Weights of a small GPT-style language model, trained from scratch on English Wikipedia.
Size: width 128, MLP 768 squared ReLU, vocabulary 1330, 2.33M parameters.
Architecture: no biases in attention or MLP, normalized queries and keys.
Training: a variant of SOAP for these matrices, 3437 steps.
Each number is 128 + 32 x the weight over its row's rms, rounded and kept within 0 to 255. Layers, rows and columns count from 0. Numbers have three digits each. The size before them is the row's rms in percent of the matrix's.

# down: layer 4 MLP down (transposed), 768x128, rms 0.132, rows 168-192, columns 0-127
# up: layer 4 MLP up, 768x128, rms 0.139, rows 169-192, columns 0-127
down168 094:123146085134114138127167092138105088106160104136123150102140211097126188132160149156101125134115171163105137155104158123144187128148123131171131163135114164156119143147148099077104130121130115163159088143115120176151191165212150073116093143143122098154101095069120138151114163189172154093157145120124168110170070119121045109128043100094110181122144121111116084078118123133132102211081
up169 091:150210117129136124108107163105144100172133126122112143107150132073073107162148119161077127153104150156111129132159146143130117119200120088094149119122140146065100119142130114190179116054152074105152102129097168148089086053098086128145161106106112117129116110203136128101122053162102104149193127152130155120144084079128123114157102150166095156103114154132176068117169085079107165154062
down169 100:178094125101161060146070092100149117173093123127125160164224162131125153157130132110110114151141146139051168107149127124085077143104152111129153143114123180154134078143144152127123144148111144139067171103113159132133139139104093162206161173130178134136143161095120156112056151098111113162086144140110135181116188153058092135148150077160128062099118135183089163157114122146103088110172
up170 085:090066139118113134121121091117192089094113140053176153137206113118225151165109117115078150135107103150109084095111165145078151137170113079125119161108108147179138140129080147156104119124114148107138146084128151145089113090174107110089180075110147156179082088173129134120121108137126039121127097055093082146110127121155121182108142133136126089129163124121159114170131167076135133111169
down170 094:147163115148088135109089153095140137214148159108120125136125078098174086140100124201115113130126173215084134187167128117130122148154088137125124120199123151139181165099092093122137162142160155157117156084102134155088101127148099138143080141094024104159120156095136163069169179086131127129114129202132084111124117147154123109085158114064107100103156177160114108124117132143129079109141
up171 084:180108142140160136142115058141100143132169173112071145149138174082161092143126105121176089177154037144112136160102173137133130181159149159053093110134165119134184092136094095110147095134082133070134099119151163120093133113088157130114060095052155125124163079128143112153160127203137094117112085147096123136173136150143087150169095109134137141125135131101163051119142107093149084160138
down171 099:161136174111160181134183120122164143092128137093110083113147189156175059168107147118160094158182155111139114138123127158154111166176119130105158135064130080099082085117139150115161117140157147122094167123108134120111157155099138179129131147065089147127187092158104217099183159102146128167156134167134134116120149142184139133173139137148078118123142106150179076177187065194123114159121
up172 102:107223115078176155164091120119075127083128167154115170095134134167153160146125077114102126140143142111097184125114157151122175134171103132132142097096142127122107100133130129133143055204125113171129089095117094132108189160103120071097100155110143123103172086170096146068102141111115146070162161135117144141192154152059139087082084159053137159124114174110120097093123135149103090121089
down172 103:115115114140163110176172187164178145067131162147154068098220165095154127115140167168115095185126160143119109128146085122128080121166113116109131152171141169133071113164137150123093118087150170082136184072116107096142139121106090167157135105161093100122114158107104170139126151095154087135117152089052102139183190132168137170094160100128117153191145078159117135116158091106130188117135
up173 095:164091100128104114146118090153099151132107130125099126121173107073172076182123153114098148105079101139145123116171132084156138154199141061091140144161152107124122121140108158110168090187088116147143144106099152155079080118111136103125159071120124156133151132132094109146134134138145129198091121171154126143185169229158046109094201147171086100147124129121168103169153162060139108157114
down173 101:132123081164136110126129130153122162148075151118082053118082125136196109132073170109079129090130102141136088152166097160099092134084079127159090079136112147135110102157112136136079134125111099173125088170172131067165130108187135151182154077131202126121128176147111160116157125086130115099151153038139089134125087145077112158127119113096105172158111128149108199172120179178125155093119
up174 099:055139122151126207104125170067109093143105114097089101151135141147091151146147090148165124101170170122142131181094155114073165106107120127110091111109131102138119190106139113158097201079172122142071103124137129163137084134120155149150190156164096198153133130103183132111140201154156116110121134078057088183127122130146119094149122170135078140153077119107162135115128105071133200134131
down174 100:187137107086122147104184131143117132130129132090139150095130186125146135108088166114127152081134083088195072123121133088166129106096125117156132113126122123122076144161076173161146116111182046144182138069081148123157173104139111120084168154142142138118179180117061097109134099129149179153117071169159147149130167211143122116133074134118186072171150206123136110128141146141143106150116
up175 098:130135131119194155136176178117072129140172087145118157053114067154152116094154201143127120132090135133092130095119055133103174098182088131149180133140115186071165156142131142115129150188095154136137101097115173149119143134120155101114103153065131144099161173105108106118088164097137146189118111190117144157088134131091055136088153131115077084137102120169129128106172093086133138090076
down175 098:116162148116131101076138150154130133127156143021166124185089127087157110116153129110095095162142068112165153158080153170141058182103128155115050140137125112138125108116050181097186120104153139138096203086072083068166161156162123168172113137148148169149106127106149128110129113134128148125144102115088108098115114152174167094160105095106156093140184104094128118120110153120082159126150
up176 093:185162160162116096129065135172152131096113141134092135133090137160144125077159110124154110138105096121099193115085155136091101191146144164088089127091157081092121148137121113115128136140126090100152073088102109106141203141166131142117131168186164175135139108125081129056127084173059174165179125155091129104142169104101070140139141138113158099130141117133063137115159151147107225169098
down176 089:122093158173148098130145107158160146141107150068194125182134125110099158120195186110090131147151143095140065159081136131131146138135043090147182153146123157139142116051136136135116111134067150135149145160168153131119117171077065044130112129140095097103153147122139172109163154087125136132166120144166167165152112128074209121123151146152176130121099151124145151129039120118103084114145
up177 084:165113129114150108110154118115185162138115096137123118108128124169104132116133124195148130112140131149181158190113183152132158139170138111128141186147145141150120112166118118097124125150138218113121133126143090153122174096071094138137123087036180173120156061166148135163162089118116190100098126072099156177123161116133099137105105143123197140106150043094086099183190122127109188163126
down177 091:150126149127083154149106123112089142156207089114189092100101052125127104058123159146088127094093184149118173107094119154131146125149101136131105118110073174148174110137108076100148141137124117112071176102137066074114165143155145103082145142096115087165099141114134130134141130137173116191155142091102104080122123075130056086120040146079115118115165110177097138101094157128174153146104
up178 103:067124098142100106164150065100190167178193114065092101102149107120134111061121140095133130122104166176185094120113137102116039101131119143124131162101118107172123168138189126117073102177111144186075104095151162189151110137128122146149155173119115112126141100126146113143163143114148130100082149171121148164114153112162073175095103207137141140134064177131148157072141128110150107126125
down178 104:133075170091111104141146098088106140134155127114145071128094074167082137142062060095152115133166070103086099170087191158167128177148097095172136101123158132127127188101136132129121118151118135110060117089126102168057141115132115110106148090124148136153120060156126110136123163119115116158207125170055148127183120127095101159156151156109145073121103126073099113104161164143069113173125
up179 095:111136124140103119090108110132055109167170162148137121083129126197158141126121061130119150101046122196106105086129142134095108121125116154115153156159185106093132106155103077098131131140160142090076104143144097137115119136123122197117136099169165167163176173138187084105084089035068167122119139105124109134141094127173127146138128168116104104144146098165098149084201176147169149127178
down179 101:152141194115104063186140102111162159178146156095079140120113093085089131197106163087144114134161145136138157215124100114097106157136109133105123168143082176111126150147122125161091127135095134135092124116097182070102120115220159134073115145089132061158074183118141151090172137081139110173115130092069083094099124093105140172161182114129097113170104102130124122149135120122096133092132
up180 103:170135172172124087147084135127105125170136188129168085076111137059169071104080127100101139087084127171105103112092094114167140113183129078110157125091129164168075111149077099081106114110159134081145127143179144147138083089132151148107139127182146103095119194156129138108091149136128148147090149145126196097125170130089191211160131118106092118123158112089140150107074106108101187125125
down180 114:163187136161117134085079101121085057157148126203112101124131091127167140069173129132087132084158075170164142179142134100121107142136128139141138127106185140143154117119137124139096115167185112093112100157154155127136155122132192132155095100147143061125076095114143103080112146104103154105145162144144044128141080147142147136183113106139099119107177188059143158054081119094069134115148
up181 114:107148096153111184147140057109133151109122165137078093124135144119136108136137141143113137130153062147106131156138088087097160087134126159115155121169120112110119134103144108109063164090079128093182098110134174151087199127167093136135161104154144111156092060133079066057106185083132144145094057121119171111112129110141078138082144141158183126140136136101044139065125111118115059126168
down181 110:165137140118153117134125110128170130175178096092177186162106090098122109072165131102138131111101137092099142099099103125182185162204127096093137140073143103103060103173107143158139134168157110099132131152130162160146115088055113137117127093079099113127102033167138188142195120133129116084109137143103100141090169135123177138150168100099129154141102114105154129122184192115194112096155
up182 100:098092086120138149124071113139101197112129145133065129099130138099122135110124105076150122094118109122100142127029147124140155087138141160167152112127171130152104165147135196090111150131144151107161143094165151131171173145044118129120201040098160150168151130080098162122116130105130143112121170171143141142117066135180164166130106150087143086101119198103132152064164153164110122069128
down182 102:157102114124152131055134180104142123086117182119145060139120043108165089148138124169170167076132155144097053198140151164184127197123119134097143106071119124169132115159142106114133122091167116072122154097121105154135091116145134139111135122140115144130093139157138103131147086190139128121172122103203113181155097137120129130144180141174115159160179074124151142079187167085118145078130
up183 092:114144136117168093072123139115138138172096096131157135126107130133135159206112172109159127143149113144139107130080144095157200114113146080098129129098074101158102086070148098118168093112091110134086113116068112135107123212197113167184143118136084172109112172152165084147156176108117094101137151140057134140083095111164148136179174161149105092155123167126144096097157145181120213141116
down183 098:155138150173106101105086107148092116123102157113163067084096136193145096130116115134129118125168125125071163166137133135115121141143162151088054111133196106161110196113082160181118096145078088124141129118145143094157135100092131049204124132145143101080186094123187085156147122115104127172153109154176149148130141157152119128192157108078179123155096165147135113129135101124146036098113
up184 093:139079099084107132172135103079106130107132110145105144075077084104106125151138162124099139147126110106102116135165148100157103115145105186116153147129147188038145220118107204109147180104128116146128191161161198140178204146083130114067136130129128123142093180104156092117164168186129158150135129112172119136135198146134104129122200095117115109142156156139125099117130165139154152088097
down184 092:175163169146193122085099132182154131128115141114129164136175116133159124114150134118162147144137142130167127113049168137077145158120143096073101111166099087174123092203129113124103062149149144100119131115096108149080086119178142155188096157124096109142141085191161113154083082114129114104131094113109125116116072133081133144077129184176172084160103145090144175102115068094130100137207
up185 106:113122160145189153131108148141163100182129114092171160156104111146141122176161172141115121127099118151110140177137159111158164104082143180121140115163078126138169162113120148122093126132164096039169149166131123146117095097144148077161148134106099113070131151171140139109115198131084118145151151136158192145120144125130105116062071111149123104136155137106191203092089159060070076123050
down185 105:082091139124134120133167137152131100117111133170060100163145117097062133141122104154128112139145122197120157093180095128154128131190174103137104125149190143162089093142119114192127018144144185102104148199075168099119134135144108128125137087114127116151092150112110156086190128090150133140100166131150087055152095189095136129204119194167115128143145111154155151116092140134147142147145
up186 100:100124111132164178068076140142131099154097100134139128108138102094123093145097073089137134112133120073081168136169164163097150091094149133110155161137109142086126154085083167198113133118104137200130141153111088083147175091166089106108103112107128124112165126112076152090127145133073122198152174196109094110163160091104111120202144125186147119179141168133129119066078087093117160107088
down186 094:186117098165104124107144102140131109098111110056108148139139075174118140169113116137151086115095113129187158072136129117164154136115060077150169181165067119110074180056145181163116142104148077149099126069111157146152181164098101131143114148178140157101113102097095049143172139126122155125196115168089181149067116104126131158106154164089170154139118134128096119108146165120133121151100
up187 099:135180125132175106165091122105174162135133108059154143092124140153181133140185128124160174110129135131163106154120161079105080140184164145053086085135084122119125105155155094099203137070150173065098115140176121134136154115120133093170184090173122145196152182081081130121152141146135117119138115094115097117145132131154184164134079133100150089129098150144075122154070119116105146072172
down187 099:190106132128104108147133155124099178117101041113143170085157126090119146122099087135105092135110123180069131117093147082071147059069072089125192098141117148161116155132096134149128158155097083111112213130152152123166130089114129098132078174118124092116089207170128092093104178115149159165110153093117120123157161121176055133119146134130121155151136113078128136079112124140186110148127
up188 115:065151146139098162150173168139155137149118136106067101070172122172158102067112126039079181099107144109116140076130150059127091156176163158168136151151111103101159123100149148067157138155093123135131149083139152113100150119138150124091134137110152209121113090091129096165083098141081125111120181123108078172090147182118066175124148135115131124158155155131109155114134178056124155122120
down188 107:123078091140148079109188148098164050077059120187165105104130162159100125146112150134132137097064077083115135149125080153108085066125099116091161112129156195144086087144114169120080122102103145156171170127167144168088108162083097088148095071115097162110207097118131146099113137112119109167125120135148142207072122136096154093111109095103119122099166137135130129123114160145129090109159
up189 103:105162130112097188074161101091137113131107128066099124103189142100138096163149175125113075164162136088086154132157193109097119132093123085119174130145053131138123148084105163092104154123070137158116048202103134179096136131156187127124145058097101160164076133136153109100130148158118139074138166085128107120127139140133127187124052128096138075114130166138135156112134074113106169133128
down189 101:131137120082108089144083165104151121097124122067131159162127104099166171105148159142116104172146148147146151147107086137139155137103060158083158153117180120137209108177162181132097156145159072173139129154129156077099127141146131138160120053127058148085075162123099146109148060177089087136120132099089110118094160137157123094103149121114068161109083148207128145149135126157170191098128
up190 103:154101140176161142147095139151174162163095113109133077143096151125153101158153063084102163081104165169208146126066143145133136167121138100119120118166158159176125182110151137116119091091085114129057172184164163089164091068106111169096146146088134160105178094134134110103058145127173181099134118140111127173158145127126120196139093137132153145114167117141094060117140110096138062115134
down190 106:063107171062119111080111133147139159158149114100129061163059113129154122128060110108148029129119157064099128138139154161204160112083135153118125146093139160147163136098165196120160065127110123140102115165142130106140108126047099144135162114124126091162167128072125084144088090131163121138092169156085146179119146077173154170113146171148127170138121102139117107129155147121151112095108
up191 094:147114124180116165109089100098119096079123144154134169093194181131170135061158077118098160153130082064148161146101146114151123144156149119103181123064108160189138103138091202099094140121124133096127160146102120159137131085107116178113116154187171092203145090120121118172105158130119106138152112082115107184078145188139122088107127102071110103099110103127038111140086132144110151132124
down191 096:180115174057118158102158108040130132204127128141090138159130138126118117167138162136082175101116155105134212120137154188088019059127130167073206143126095107170138089191127157094103093112148118132118157174135122152127154134154092139141156158176123100126097117142111104158094095133131109116124164120143124100178094140135129092155108117196113148102138159162142101091147123117113137139151
up192 099:080145147161163148121110131107193132209139138188124149155182171130169034174120109109064120104190071111166101111146121151146161138171155129104128132106089125147112041135170152093166153064141193099100109130103116158070120098120152164105167141128128114144123142099096091098107149149173146133119121099143154128115112187133140087106095112130136121099086165111087130127174067091168123140160
down192 102:096136081111096131123184154117140163111128077110117124188098128172201152143174116134144135102089021185180096111180099147149181087103112124122143094073138170150114124158143100130094100109135121101125158148128151161120125108129131106103112125145126075129157141165144158091068080146142150074132104138120142084192078093113125155136157183126131093128159131099153189161088157097120170052080